Part of a small language model's weights: rotary positions, short convolutions.
Each number is 500 + 40 x the weight over its row's rms, rounded and kept within 0 to 999. Layers, rows and columns count from 0. Numbers have three digits each. The size before them is the row's rms in percent of the matrix's.

# up: layer 3 MLP up, 2048x256, rms 0.0694, rows 260-359, columns 0-63
# down: layer 3 MLP down (transposed), 2048x256, rms 0.0611, rows 260-359, columns 0-63
up260 072:458548494481477462398525505440417489472498507441465497461539509543512432482488498553483554451458486465486621491505596434485567538509480528456557462494518474438583460537485509457527451543442528
down260 074:497485499518504528480535498505448506471526508542476488579478502417501557429481443430519463484470474544466466576522520521498418510473479541451528561564504441570486548448527454513550472524433532
up261 113:523501528505471458490469459474493482526516438442459541462533530526606552618474468526461542564525523503517504462465518453529533475470488420518466551495480493451480492546467467489426467535510451
down261 118:493457520547473440507479547548623522562462503444459470561546508503576482451499539421504548509555505530508485529458548546550513496452484552463515433454569523467526504538543494442494489456456491
up262 112:468500458481527510459479452515475528443517504519434511458482564514482492493486507512554433456436491446444559525479503502463463451510514495493511520555494408485519471462501459492524470485492532
down262 116:527538509457557489450440533566480437464503489566471540496499559473436534484430441463453477436503548475493522519474482487476494507526612451538461535504471573487425556433512570494513512463535489
up263 135:520535472466475462557456462495482487538547586501509532490519474571506482521524592535510523531462567452426629441479534538525483483479467499492506504505531465532591458448575442534565502518455502
down263 140:507559472489485508515483459497498471552477527488535551555468535486603549492543558592493471504547613468435568470474459473496420476524445426570463519461510445496558527500493487486519569484535544
up264 092:421507485447479473455487489532512520438461499498553536504601473507519497514473478497553463484518508499543512521500480535512540476556461490472484467471497498393478480493511410521557543486540470
down264 112:542491505504562498490502514538571543469420497483506488547538499427467522521519496519491480426556514474475452446580494491438437498516497471499521536461496467491432462499539485514480570496511509
up265 122:442508492487519443465469498504476459492538479521584508421509474528502484466558517503548445458510503517547513491496536501504537483471517507489487440559563459561564463575487513549485499478489454
down265 116:406440533442541539473470453413407452530508436512504479496486449530468527471484504472449481446492479458520493486566507482512590504465564478479492479534509480537610545479490499521496461484450509
up266 115:448490494462483540491502487515501492470489467541471512471533496513520610458481526544495605481532451460431617484445497397556501491455448508520535506524556460515574470528467507507539482445485510
down266 123:564493462467492435460513462528466449460461526484542474559516470493564507475493492442525523492539454499509525463450478421467512503520504547559524499514498520548439389528552476467532450551529442
up267 130:534519536485489528421504518493469511497600487540502538518515405503493441503568631495463499536414565517497505525551456535514544497487544516463507474566528522399471432445435482477522482519509448
down267 139:418482534503485490517479503526461448498479487518480483479517463436605553542531524489471470513516557588422508505531462561545564496510545495485536520511461432455459443460486505566499444511544455
up268 112:529513547538510475442515527403486470514588499517462557475460494497443426468504494471447502486502517435526478512450465512456493529531522437495529456473460514440451464511517488426506468466499486
down268 124:558580506593502498523547498473506495524468512533490516474450534491478455531477568435505478521430420482520471528492468547523471550612528434494479499511475519452517492502448547468443479486534429
up269 073:515529543479490475450529470463393498433551511409542517476496510511501477537542495534526500469475509447458515503363522478468514549443468470497543504562609480490610434535549473536502511533455517
down269 055:483534497543473495453525522412491504507534440463487538477525514472501479522550467438441529481533545490484459428465464485506546508460429437523514488430494485421441427482529473533486424495538486
up270 060:525490509491458488438552416424426456452543495469492591432495501522523515484518537581526477494477484431484557485460515504476558545519480449449520491553500481471570395553499507536493549449456519
down270 041:488493450542573529503514537459587537550510453505483489546481487460452509449484473487459411561541492544506492462523498538555457512476527484551478455422461583556477501505445452520484566504449576
up271 061:462556503466451521444517492437445481448535535422491536519464466551528520562614507494498588495475516461489574591390543435471516529417540485478545540493515502492487423600506484555517437477478525
down271 035:511437515452613466515403504493546524589509495511481491453448499502509413522516571472540475493487504511471538501462425509480509490526481558516428455519493486458502498413495474481575454552492442
up272 101:463505461574444540576516518506509528462490511458422557515546502518484488440497507500476528531501490491479526470450491507510553569478469474465526528479456556407505481512546468502577494463466464
down272 096:524440559486484421363407564431492486508540544510560429529522520462490517528522538486508449459510484533554532553509499466503461455481573431461501485455467514497461557462531497544482497512508548
up273 067:518513505468491467486479475502457492406467521484524539519506515519601430533472494533504484487444494454472504494444540441493540524465480472422515554523491455465573500489482524526492512489442494
down273 056:496512492476439578455493555463509508525562570501501466501469495471561527457561553447541522511476502534486516555574542596491484551464498474425548472588444527433422509497466434482442533514514555
up274 119:508465512482512450484484581502520523512560485500508508429476514469509442503505496474519511573520553511493523504526502506510516494536503550530485538619575548549493484471479477536512477476536582
down274 115:428527513450533457427449501458448508504556467514544486471454535509465484477515503476478443556503495518551471515570497486473463477525494455464491493418501478555467460416466550532412402578487514
up275 112:512555436508514440464519499511517500472516451489505498475531441455472473416544532519543452436463498443471563466509468470537501512512533455430457428534514499533526462490502531486461545495525490
down275 110:531429599538569475412496517466504519483514478513498469537554496426533495519468486539506473579523489520495519504557462477451517452475529487456439430489461497503490461456518504479569542562540549
up276 058:461517491482461430437552471471418480464551508480452533468522480514520465516584574569526553496480480466526592472466538461456496573459484459452558551513549419460520409488511477534532486473467514
down276 045:439510457468515507613498496471452496577567571472525480494480598542491540485489498541450550469489535443590509553472453448532444509383462553484448466510590462480498569481496474501500417461524501
up277 061:479502436462458504490524474535446478461559463437510514511536471547528512466506565537566490510404546427477551498408557430477567531455460493414531549533581458456523428499455434547534516487427441
down277 036:427535555465453555467456464531516537481524471584564440458501468531470481432517493529532519500490457466550509461471507477435487474516491572559460567448505534493443476529532469420467533489499467
up278 129:499501460500482502483477508434486525498487470502554490531488507506441490561507537429488489501518417471451555552506521417509539571529548550478453450502571481396541479566527546442503512464542501
down278 130:512470526529518506521523458425524497499453455422555522502498551494511516479505495492452503512486480492479488464516527454449456494481400565566455495542520475488491496438573476504396484510513559
up279 121:510532468514495507498508476522488469479546491480424517500509376530530446512601581564508481528472502445490493542530524547466513523473478465465526544529582520422578469504456479586522481519443483
down279 126:507506467479486522543484464541596532550508559490485440551522483525542496436491491574519455586498503429499521519485509565481545468470472468511508460507522576423558511599481523493517471542553472
up280 134:485517505505477537485493514494482501515542513513444475503525449517530429491487490507491469457542464528487522516552504390550576466487530514502542470502537480478537476529477496529519516512447465
down280 135:544568468504476461452478520516522482563556544467470569507484594468503475472444459535551444463505456449480455528518495549450520553495493467478502552506446513443519488496461501482508509472439462
up281 060:489527507483495509488549450436402513411581522423545551462500452562526476534511535469538539477540536435464509492454523486475556551469463459444565525472507465485574445521574499544544519403475490
down281 046:582504493511459508465479476511506402506437537471519534462505498550512484468564522519446484464474516507505463547507481488515516471471480574591534518537478526535538517426444518491517512502502566
up282 117:513522479495504553506558480497460491450486539566494548455510439501477510470508579526478501509391484458464501529473514438439496473547482496502462486615563512534509516503558486494507482469490470
down282 114:457474515517562499434487465420446541560479538496500521472545515472517506526496523531478515469494519520437373502602527431499515420534550467547538485481478593517473509445504550403424495451603394
up283 060:485523510505458463473506429482415420463532522462485560488511423584541521545510523512520574533427509491447550486508509456485512526467484449445496490521506431441517462594554517479475435467414518
down283 057:500464500468561514522514485529504467479423521518547477488518548482494474430556539448531486485520461597434493514449400545463465469494499468509538505558465560496481446489549443483515522496518450
up284 112:505483501478511468432529433523510432525412524477450480544490567461523480559565514494456548479476465500465499484521466533589524598488566487435485515546544457492559430549512475531440435499431516
down284 115:512531505465490484525519520531603462503466544485473507454454510477520548487508471500504457557509504494580527487506524584571480522553483483500447487579520532473473461509477492555474449384551501
up285 119:490524479494473558533529531516476535479451619506486598440514491518512512448501504501512562483507505513509534491527498505526480575580496475492485475585517482536605480528507478501507450478527542
down285 125:462456566502517509493507528507468433492490568527474567486559516487484499505469542452504541533519478490516533501470533483541426483466530489539542457516475513549549479499485526497540498506625531
up286 067:531575483459491511454523474462401516458506511462469492437511489575559499565578533543561540514458492495499535530481481464494520520522492500462508522539528470524530452535522462489504524457518525
down286 051:473508484501489506501428529453448455522444551516464513577524554551510572506495527518444505523458531510474510521489521435519475514475498502497531484525530614513481468560536498450515465507608486
up287 117:506549461472470470510474452535502484568551480467521542435576492507486520477485583483467517524480509420481568543496525503561613536523430477467620483529510539379555508481469476474522531501568498
down287 112:536524462452506501514533481515652459566513508455528518506561521517498497425459501506470470552504473485463444530499530526487534463523444457498558449534502546489517524490555414512548544502554496
up288 120:578505488486488486509480461470496538505566478514475512552504417457549546430549464517529597503449501510517555526440467529494529533496444515481521515481492437471541510493547497489521443602496550
down288 123:568502518536467498522509506458529527476457531470442548505488508517528498385478532531597490515535459507505453477485548497496516523500452553562528515496499604445527448469515517513588488508471497
up289 065:500513468479466514430504497473461485412578538440495523465490411503545507499534547497535533477441487413443563480427542462475597536463468473454507526523538434520552470581522466547467512501436476
down289 047:516504500440523485502522488568524480511481543464466478450477456446550479489594477533492530510515490534558510518503433541507491506464511487441437452506479496550555523501524490507543510532443520
up290 121:484521512480514472474501450506492470543507466523544513480512568511538487515562469486473602585448556486492494501483489496518459535549460508485463478472535538516591457544516564536492531515519506
down290 126:508501437493491455462488480483500514474574453551510507521486466514445494434457545464405448452493497569484512521521493550432418461524517512411505496496495485526478510392556531540431547508514521
up291 065:475534488458452497434505487437430508470545515440502520511559445508562530492497522528507523518451496415478587489460544478455504503466465471415542503504518451469577422496575425482495515450453534
down291 047:508543481556473495454517516505492512568502497526486476486579532556521528488494409502490477524585489508501497503507448584533387511512514472420478495522489477528442528552488537448546553538530495
up292 096:439487495521490476480529504518534499523482574518445475475563407530494487531568473494530478549542502473464554505472491471462570490502482498489419508495519497387508461475543507480485535445528572
down292 107:465511537483569481463481468541590562585469483485525540480531503515514523465496478486571400512519559551524555416552496584385425477507449463532528473534524476516513448518469469422566507572500451
up293 064:508529462480470514456484503474439481455561581437479560466480493521510490522546535541526526560474537448486575493392511474518563608529457497483516468522558467464526437538500523538512491431456529
down293 046:490480517527564492505460500493503562535490518490467492565545541498540555484518491500481522627488472532528475505505546533532482491542444466489474458540479506536545558452508424370453486549504484
up294 068:509567499505445475471466475459379468451535533470591506503540518513483462541575521470532529524461528425561523520500531441451497573490478505489515470535500441497554477550541400515511525493518536
down294 045:478538509476478485479474479512475550462475498606500550561534529469531510530549548484439506488529487482483477530509518520587443472443459563467427566497435487532480551506509454534522499484580542
up295 119:507534457448406511472492534460468488482544537478512513511511428540490476527506542481564540540410513487530528513455491521515572502478556485441544463539568477539507466462501464519539490460436494
down295 126:547491536472498451456440494482426480469498477492501489579536486504541589470460498422496461559509513446445419477455506457486548464417493531455527484482553546512452497482531499503495483542512428
up296 085:506569532530462473473452458484419499421543498422448565453503459549521509527540510505506525483449480452499554511463532501521499550460491439492529463562546459462588406515547474513467499404496492
down296 085:504485531558473500455487512457505486418491534549448479458523514486501438393520516543481541473466477511490531472552570468474571530461493505532551542529489514553508491535460539546484540563481449
up297 071:468553502480473459459536458488424466420520499466453522490514470522499447515575522501501543499434529423486594556480517466450532536503483465469563512548521480487487477527519508521506468499488501
down297 065:469481544558517508460550507471534426503555566500476423485536558475545487472481380478527511476559440488531512523567469541525520446519481546495483383480421531516509557512535463476514524544444503
up298 071:480565500479443501463526465431439506456539515464485572525521489491529551554525506512523477504445478444459521543456522491486520561505514506465543492508543461466560465525541479539494510461489515
down298 054:530491561565436482502453504460513502511448505469567474570516483503463598447551506476505515429473480520526527565469508459469505504445497501415581472456585541527460470476552518472504549523512542
up299 117:469465539519491463494452507433415490441560502479511496538505501495505500547537576484498440531546541437455527558477585488495464598493444530454498520480532481503452439531581477555544451426495490
down299 113:484484482493537518479527475486468449520504568467493509471486427466504530500508484507567500556550589523547471491501415539553457539524484553549471482443515435539540499528480510516480499498552494
up300 069:497511496457433434411557473500445510433530487458496519461526475526550500511541543475565537512461508510515549565464451435530581560422435538467590472546507426507560413560556509516488567458499533
down300 057:465572531484440493493489498525504468524493511467442529480537486496548472444474470464568469503497541533478491504502493407485531484522420493462498453512514455493483491465526460556509473497531506
up301 118:558541470498462475528515484512488463488527426519461540530493527518517490537535509481587484494490400457492597502439541579522489539496480509458499498555545467490578520553531489546505439480506490
down301 123:478540478469566496471471494510569476621500458446454506480468502510494477442484443508477467504463517509523538495447500497491496564562521444444461546503528542498472510490498563512536502479452456
up302 112:424465550507430458513436515507513564465521544475481551517599468553510511478506550546489482463509499487483564465507503481511573519470529473408563515509518542400484474541492481538526463462515492
down302 112:527514508494390457522459542459506496535489539520553481541478551472541526585519535525485477414526496557629445518529481487479478474481526499531519479515504491555476535506524540484495444508491475
up303 068:497522489427464504458523454469437458429513506488522494514490436507511448511519550549538506492444530433471561491498491447499582487479501486488511520543516479462509461503549489528478509497475581
down303 061:482482500476506482465518471538535412505473481533503456518489515525526533490522494458484518510578492552530509426481497536510497481540472538552499394496524511530453505516505453491504505524467515
up304 104:492495444457450503441486462504507473513483460485565573494518448463491492502488512557572497499546541502536526559402492526518464519525503485527488494416571497539509466522541473503519517437498537
down304 112:531514516469533500484474528453475505433494542501501614539454548469475544395510494496513504458530519480495454520580519491483526505520500518576464505541483444501519469466515494456509463532479505
up305 102:470505491485483451507484520437456527493514556492528479468504490585421492487547516531507495487476581519497492467526528451493501461536467535510514553539541525434506491483511490490480516398434543
down305 104:481535491458522527552533596488487508464545445464463475532547484457531499553495521594564490509539531505487533600463552583470458584393472507519510490540486448501527463543473502492479447568535531
up306 115:575540463416428549469486548533504493471493473421477541404596465547506490527531535501560564416501491474469464575491491394511539553527477494453541463453507477492484486522464524454478522507472486
down306 122:514476549488526505496520542462519543505477502458426502455496523427541575491432433523412556518495538470534484489487545567576472490495531522409545504460494493537475456554511518523556504484502460
up307 070:521507514480433519450458448477408483452533493470520523454451461483536537486558567458559503519495518452452574492454518515461513551497441490481524505588572428509541462515534495529508444474463498
down307 060:511434457431521500522495539501463502429557526531462514576499498498416449481503478521538506495401473420538469576458548421466477523519552522527493509479561497527532500524498503435473532532520492
up308 137:487472464514481520530536475515510506520508527475549526488538459490466486495549491478447548504527580541516605582488460505487477479500537401414536494579503528502495494576532500536499483502480476
down308 134:516487479532410476577529504475559468476499519493476558526565504457508517492486371506505480472509470524513456477558508528494503448474500485426569524464460578508419496471494571474581466553512494
up309 083:487470468507424504452455446456468516459493523469469515469491478536486529515525500477536489480438546437441579533468587440519566528518454479446505481542542437493538457528518506550462436476471518
down309 070:491521439466553551550532454596562474474482481504480518564487425427506435466502534503531493445470472442499465491545485526531499553505552463480439479532509505499565520464420530504559500497552484
up310 122:483531524531493473434509557446375535532577508474558478505561502474444471521547513434605547499478486462480659539466501400469546520477523513448504502531452364410577446538505526516461533556445494
down310 106:393478514482499510407496373471382528515448524536554494442495581463506466490474493557469467537552537513488446444497562495463492488503480486501510570485464494494486548464523521448441501468512499
up311 119:530516475502493501462513523496508456523472495465506454503546478504429557526529524453567541470521477423480586470417577454482528459550568435437479521526553459485500447484559481482515546437527485
down311 126:478464507515500494466469514404457524485512429481476512533506451518529470532465538515526514495524536497467481516511518486481436460538492379502509504549508517516533485496530424426515561509480484
up312 103:532501518492491508509450531444485574485583537480470476575466468506440452455483510587504422409425487382530485466474568528583546488458518528515556501508465502476475499554480450434550491510432560
down312 109:498480483549469501547500527525520452487576529554524466439529540533515467467520530487502453500466524512511554583465470487468545492505489495459629522428491539531466405503548539560529551552487422
up313 074:468557520452483497437495461499425503455520525485521528494474464575511468537551557564539506471424531461468553483403525434456521565490462516433534491583499476499560505586512431533496516476460573
down313 067:539491480529562472424476515469455527490500506494561426606438523551482543447482465455557487466457544505558556512510554479424515480445553487485500497492528476525492459531485470530521503444517491
up314 072:516537511439482513417535405421406481483504514504505527475587472513500500502587512515477481485478489413466601497461497502481519539530524468434519507529531486496515412518523493521466506440480522
down314 064:448503511536529539537505464554552483503491557514473459490538506468543493424470473570516468487546564534480527451537490533491471474511477485510532511454519476490481452427586494509490499547500455
up315 072:515531512460495500446489484437417485446538515454538536481498484559520523508543498515508522506434477440436531490469505476508564537497541483458534470539549428457558411531491507538519449434458497
down315 058:505540578464524504489455512433428540520460556521508478526443548494490518413486448559470501447565492434539540488514561550522431574467497558508512462495532479577464565480442516565588452503518494
up316 094:449511466501478493429517508468443489440615535516509513477511482492568452496544495478452515486539492480494536547493533472470564564510489510408544479488581460455518459478478527470446424521454552
down316 093:483395518520462502503461493460458443486493583494524501499547518464465531583490535489545525446518447470490489512529492536432476480489545529431547421469499524536485497546512492451562534527561513
up317 067:482526470520410450466531460444403494484518522421477507406569477537548537513519523504453550521449513460439584494458547494467528558502458427486540525540513435500542442547513487510500509483477505
down317 053:500515463507515543573517500492524498508408549570447439476494493538548603473562498431453488450481480512561483492497489527556470480471482517544449470546552464474487539480494488479523447438515544
up318 065:468575540463432508426463441456432496457523442436479563465495479535511468517534519510551546510504490454484514520477523492519555552487426496455490559523518482500556441511537488546513495453492571
down318 060:458475522502485459541448554505462495511547531587484541491477529496460510565488476530550395476469520484580446506494501385498549495523496554487467552492551445463567514500511542520504463463465456
up319 133:477518495518472494440502534521490530507556523511483464525572455542477502482502519521504478471486407410464526555477516451528520457527569475428490529489526504553613490548528585526464488506445567
down319 126:563518500376466466451462518538536526423427521480492485459511524471466495410494517508489502534504502462474495503577582461452502523500489546458480539496560533514517447456547489534516576530452570
up320 120:472507456517454509514543394514487489506500500488476550537471514487496443497549536445426410472552525499450504513497495461526527500467505489424551559521573530487559468547546494480518528479487440
down320 126:448524447456455541525489500429543456497509461488542504494471500563535492450561469485508524442537474588502519537549520508548543507518513511495558497503515592462483535549552476566420539530565482
up321 116:428510511470463477458516484545470473440611485519511524494460532496517455488506453495501525475506488518553469497455530504512584473525500497491560542499462438522518470515526554467470504576480528
down321 127:498449520471498478450484513482438504495513490641569526477519567516447470470444481462530430445517576498542516534522566552530537516558475574537507496526494525503462506501535519512477556530504447
up322 062:474518486475450478429510453463452506397573510457511509477517443479469500501566522517490539505423514510426544516503518469480526539471460482383564501524510420494527462536562515489535492491486534
down322 050:526508500501548524460479530480472520487556469517461492523572553403488550443509401459486463518526490531434507516498507473511527456568503597541478444470474498518478512414569484472485528538514502
up323 122:486537504492516553461515536497490440512591455443501475490491512489524526467478458492521566464489478483534505498480473508480510515512550503406515460554461507503498493521492531486450491513402494
down323 133:493505471487473487502467550481526468459525457497451482509498560500513574402553498490478551479542471529519456507495544523461489523469556512472540435500495518477476500421450546527483531488435512
up324 108:485492496487467527524490517475492474419504508463525557483466531495515551492515524547573507521522514508435540555511479445475469530521435462466564478596546444521469516520521489552491399403434487
down324 099:539548440527520482465546545508538519536550498582522498545504449437549503539518553528498501562521533520490516467498525543441535482509460422513527495431453529541452464478554477499478536520498525
up325 065:519545503497415530428498445445417499449530535423549502448547471523554575528534520492560520481471526427501562530450557464555542557458516418408554531484514414465539460559528505516514489519510525
down325 050:560508518494469528455488497498494478480494498558461443506493557464464375492540557471580529604519514531556492436591491500497460472472474516502544546501494523532469501551503441499576517497444511
up326 127:469595451518409467506516442470444520402487521474464446517535537473565536475528485534507488397531600433569501492429474534482464477523495446493570536519538463445503511472557505454480460524529491
down326 133:504508436497540427525537468549458478567514531537519483524479499528408507444487542501567491498427499489479473461473527552561522525464517474438438490558534521569562442487502481521451472521483427
up327 124:576552473479420471444486534487515437514573496474418475492525449534488399500487507439544530555495525499435562441511625520454474462445471463453487466527479488506503450474492423471488525542496515
down327 127:524554509415488496434451483480486503469559477571525475544464504515539468487454471461410481522533492564483486471447495530555489482460463572531535490520468500516483511451447428505509531536481495
up328 068:504550529469429483459505512497403468414570517490525520489477417516496487497498530524486503442483491435439524444446516481412538559461457472455537513518531500466576471521537512563492496434435536
down328 063:593498442543462465511487454510545490486455477590510473609510521404485499475503529523486479486513518556485546499478535480512517431509534489594564538391457540609478465543527390571466574473532499
up329 133:516500447481454581523486479414485486518510558484462517500439513535500460557440607504542511423520547486516551538507539477507573450511492532527533470518510493507567448498568460512492542509414465
down329 137:557431517507456493500399582479451471438506587459433492511444474508485497513492518484549570507552483496465393492485538452490523466498468507598524469563487509537589439455481474525469522468467434
up330 117:493522525488531526520490472517502483492505534426530474477462521566486504539534507530499594556533512459477613466507514518499491476424605500472538452523568519446506503479548456493487468488502486
down330 126:518489470482490529512511454526537433439405519499538511504439554482535488573510546463491497484492547559513550440492479490521538480536534465563498478518546520486532510517426484517475511448499435
up331 123:460478541510485540529459493500471541457540552532432590494509476563432491499508492481503533464498436517457519485515491498519574462530556504446485502457569493385517511520478527499472478469483472
down331 122:461504579445484520483443432490454511433523419530489481548500482491466577546501456493467483501543515500558532517506509484547477437534431498462461527477494494491465582444413471519454482468458498
up332 070:527537481463483490463514460466448458404604500410511538445537475558464543505555507499518571515491546447513558528474542515497507560472532518508538507520494504501547409499492421596510509475488496
down332 056:546522529569460506497539530483473469514533400471577467546498544465486505454531507489533498469570551516481534505511528522555487479538552543465491497505613458526439526511490473529561538545544512
up333 066:480515519448453481458510460504469506473588496458474523411525513539503478523548569538541537504480524456508550490457519470437509567495513460484575538523529489498552440583544445539501472517454514
down333 054:459515526506587491434488475536557583479469478554493523515479504447512461513542528500470440460483469552481557487541542511493497512516468499474480471423495511527514454504515545583462540560551519
up334 111:508506512494509484497523457497486471515520463499523603473479424565595530538511480455539558501503485465487477439523542489524542528526470483530502531522478503458507508495500510569472510486466474
down334 113:537522536512499476479537485489566535482484526542539500509520517487514534490427538485459574565574432515512472502453490543512581561469513545427505505428543598478497552564534404406504550485586518
up335 068:492501472490479500465478413464446457461487451488465524488544422490519504541505501562530542471443529424540552520430469492490514529496509458448591479491495482502559462563525439610472441487495521
down335 049:529473506542456501472500578510538520521451525528484457482519456430502526465535502477486456522499483540494540494480558529475483475471448496499546520452499517539460440452464532484451554465560541
up336 077:488557539497509519423474522427460505470528516465473498485545459544532531505550546507511521503444515445513572523460503478476504580473489469422525503504489414452532437563510489518509529491445535
down336 056:450474568461480466502514463451504487453501456562527464510511513511500430490453503515498475538502487544411439545507527475482481460539507555535528546468499480577496454517495552458444442507566484
up337 117:478500478504506522485541395518499547534510518458419536411530493462469444533526528556515573499516480499469540520499448530514465528431566547531533465490467535509520555537618433560538507557473472
down337 122:567495442510440491513543461517589448457533442537531508402470519484466523549498494594493487456431508490491503566530420556477461516530537548514506475533486560482495516560523486509503631561524463
up338 074:494543500439434537464501505452392486454541485474542586444465469532521524577536548518496505486422528400461542515440521499493572537462491464480536520543512467464520454581526453555419446430469500
down338 061:539516457462549498493529499571523419484489409585510451543533503494510478488491522548493478502455486598539506537576500501508523476539564534468541503493509462516428542452532524441480499497547595
up339 069:485567493482483491431528479445465459423584511488526578496504490495527512495505557475531562489471484470501509526488488479497509524525480430463594484558544445484505387463591487582505492455473522
down339 054:536539521522455485537552477475544509507515538541502514471502498539540489486601543501520532572471539488551500530454495505493524491512494549526525452533516529532504469585514526443502484500490503
up340 112:518515457492528540507552504521498499505513466450502562450489460502528499590510493504494493528416473505484478590502456442505478541493487480461471523488481576512529503533558462465520511465557554
down340 115:513468497485457470472527503536549518487482453495480530491475454498534486490454503511513467466427514530453559549464477478509469536503458499459499485472463515454509529549492428558523509495524457
up341 054:510556460496474459456492453475430489418551475452493503430528477547522441528533538518484495471429516418480537522424524505485539517449476426436480498496546447488556435575550513533472500496479495
down341 048:567523497528514506520485498451491536505571431556462537465554548499478471511476480545493529547538546511512533504477499516482508498513518537591540507427512525567452498514489527512584537525546496
up342 124:464516440491533556441536502524483494521470500532432556504530522499488510555541495482505460463466446508515527489491546377540509506519530445495582547496578566432551465580504492494495377498456598
down342 130:475461445505548452468548515556509450588510494531430488481587422501516468496498451511427474477433520564498481480483405483512513498527517469493564505459480636487445476485473509500480441530515480
up343 068:512591466534426488471556450473415477416515504428531558482507502535439510459537538557507529528435503440417544564437519406498498579458485449449593482494547454506515467539516506510498498442463491
down343 055:553487497502551492560490518508521460496402465504511479498542523486473458535501513546544538492480512608496533584546533562436440466524523453503534433531552474515531505452511459454499513481457499
up344 111:488503489466522466477552475529532472495549501458396513491563500496529467542553572517484542523477523472483594506558460524469476472508571490512518500496551497530524450501521476541570506495469520
down344 113:539530519478495475508533476516578482520462529538510482537526498487525498478480462469531524473451529536533556426497491494551501510554508468566446515443546479458512512574521475549502484552467557
up345 068:492544497465530521470469476455500497487551509461474478463514461501481530503532498533515483493468443513439572546465496486520562527487524482453510556525471427497551429561479519516479526489503519
down345 058:518419569508638447392484464497454463520441501491492571462528552474491477464459493488503406499524491502592536413576520448476540528523516506544478542457473504441518513551514474603526553502431527
up346 062:515541539448428477418482495435492483458504515444477510442506448547558535547533556475495543480511528463488549446523547482529524562500509478465505516512549504435589455503510421587513446465494544
down346 043:465508487503519493517438519583557508507489467509417511457466520496537515427478395561478448503503447463517497546467464515511511587510448539501475571536493443459501443507519561490439526565498491
up347 112:456557506496453445512494489527500479520537498509478488469536445470521497505488584514473458462544572444474500554487476520481522490481529528518465458513519448475485529478484508475532529503490433
down347 119:488534492499482497525554491592594472436436527487485553432524554510507431516484546462507512487562525515552490441562525547524424541456445468568494495507455533488505534514453424501497461479534511
up348 070:520519502473480486523522433466487481414555484467459545499529478521498489493548525552523539430485505440517581480460544486445509535515496476457563501496513502473563465529502504520500492437414515
down348 058:482509509544485518527579486495485440556505447479494469477556517511516474423541508504515517531523439481527438377488457544490488548516523555518534540550513487480474526534462511524553515552449521
up349 121:505560474518503552513523494459480471503500465463555637510463514499535484434503494546495541522495576410517475491456480436539480463490528525510532536489550510482528515618428551549521504518435511
down349 128:568510446526512483513487522509518437499442457483482625472494475532534471460443534549461536543511521489589472540488461490518503471499496506563462486495537538468507494610501492472470507518487495
up350 065:506555515471477487440496507449388472424513528427516564460520418470520520532576519498509568518497564488497536520485564479498575534459509479458574501518539488511518447565519476505534463425465527
down350 044:511486492516576489524497530469561541565533542541492502538551550506512534461446598499469529465473423498595530490428524495538494501550481560470483498527514538448512540525461491442516518515492521
up351 062:505517474475499496438476518458459521476538500453498544504482482533547544538600555534533559460439549440500584466448546503511536520514515467460559487537530516478525414548567456529485493514460485
down351 059:463545542580448495501506533554506466503518540562483559445511521402553536481548531490527465488553445479503527475475527427464459516539504497467459505500566523555467428505452484502524558573533519
up352 120:512499454516489509522517440442462546485509537511509566474502450480480542483568469561536513466509535493473519591533533514468510474486526526486500512594491425559511440490541422482474462468544502
down352 123:488433519566450476493482563496504471546540481562554495492572504474426441401553494598463509386498538546530495550509534528481521526574570533497446476442527555487447474481555529460513423565488434
up353 129:501540510460482519463581472488500454512550456527517560529508516499525457525523554475524592511467534524517535548485560547512513515482544365438480551547479508529567457544476557572466486492487498
down353 132:515448574559513471459445500425379507529462550466465450494521549538497571516469479489541534509510521436486464536529484462566500478503470538498441501586586540503553601510500542489461489530600498
up354 125:533483523485469532488494538504512430453510481441524473420540454532547405495438532467556493490439530434461574535511625438483486495532480519455508471523474441480493435540508490489465505465447546
down354 131:458453546457450484488493519429490534450442484483523492560532548394527548490490487496432524502557540511448496525433563559454469494502505558486489461502551525551508474499511508491497550554468540
up355 055:496526512484442508426515457442386459450542540470509558502491457562547480534490544490531507510432462409520508505466529457457528518466491495478534480530515487477510501575541473501505478498485557
down355 045:514527471526547468505517485513481484537472557493460436478480529487458494511436494431535498577501533493538515433528429474543498476526476516541514481441521490535462586464500581405506444457494522
up356 060:468536528514423536478476487484461453453500480453516559510524449498543502510541522449521506466430510499500552552486565410485570577493527423487553456525489477438520478517529513530506485438516510
down356 050:413505491460583609548567423500564524528409492493506518499431530524496515508446507583548503488438485474483559517521490501482493504498458523461560481445448485521527509521472539513498554536517464
up357 129:530549532469492515496492490509501433493533556510519472482518429548467503470481490454566495498445499435532637471494521450438510493536531477473489575540455512481481484532531491496569518465500613
down357 132:562457551548520522552492506572543489520531545489504504546493459468482498525528483430601505476514521584449513548511467505478512538470538448465501603417478546452499554488510525456511531485542517
up358 104:441485446476535519420470548450501530512562545448531539492484503500587472472491511511525486502459531519447526541470496451516502504473548552473541445485550483526498415463515512504473550494558573
down358 109:515568525398417552491470537489482445482503529494521482507472479525477464462527450437448464548591514404461530523452542496505472458515455527538489452559532541595527467494506518493557516451494495
up359 137:489537513477443517522516466498469506495550535407436527560517482528479454505535502516472581470528566406490614511437571433550529506553492516510576538515556489507547478597450392486567497516429467
down359 143:545488486477489473477509494517545488473471537561478479573541499473563476478447491462472506500444521555478487517440559542501570476589528570490497537571519531515493515571452476489518534543498470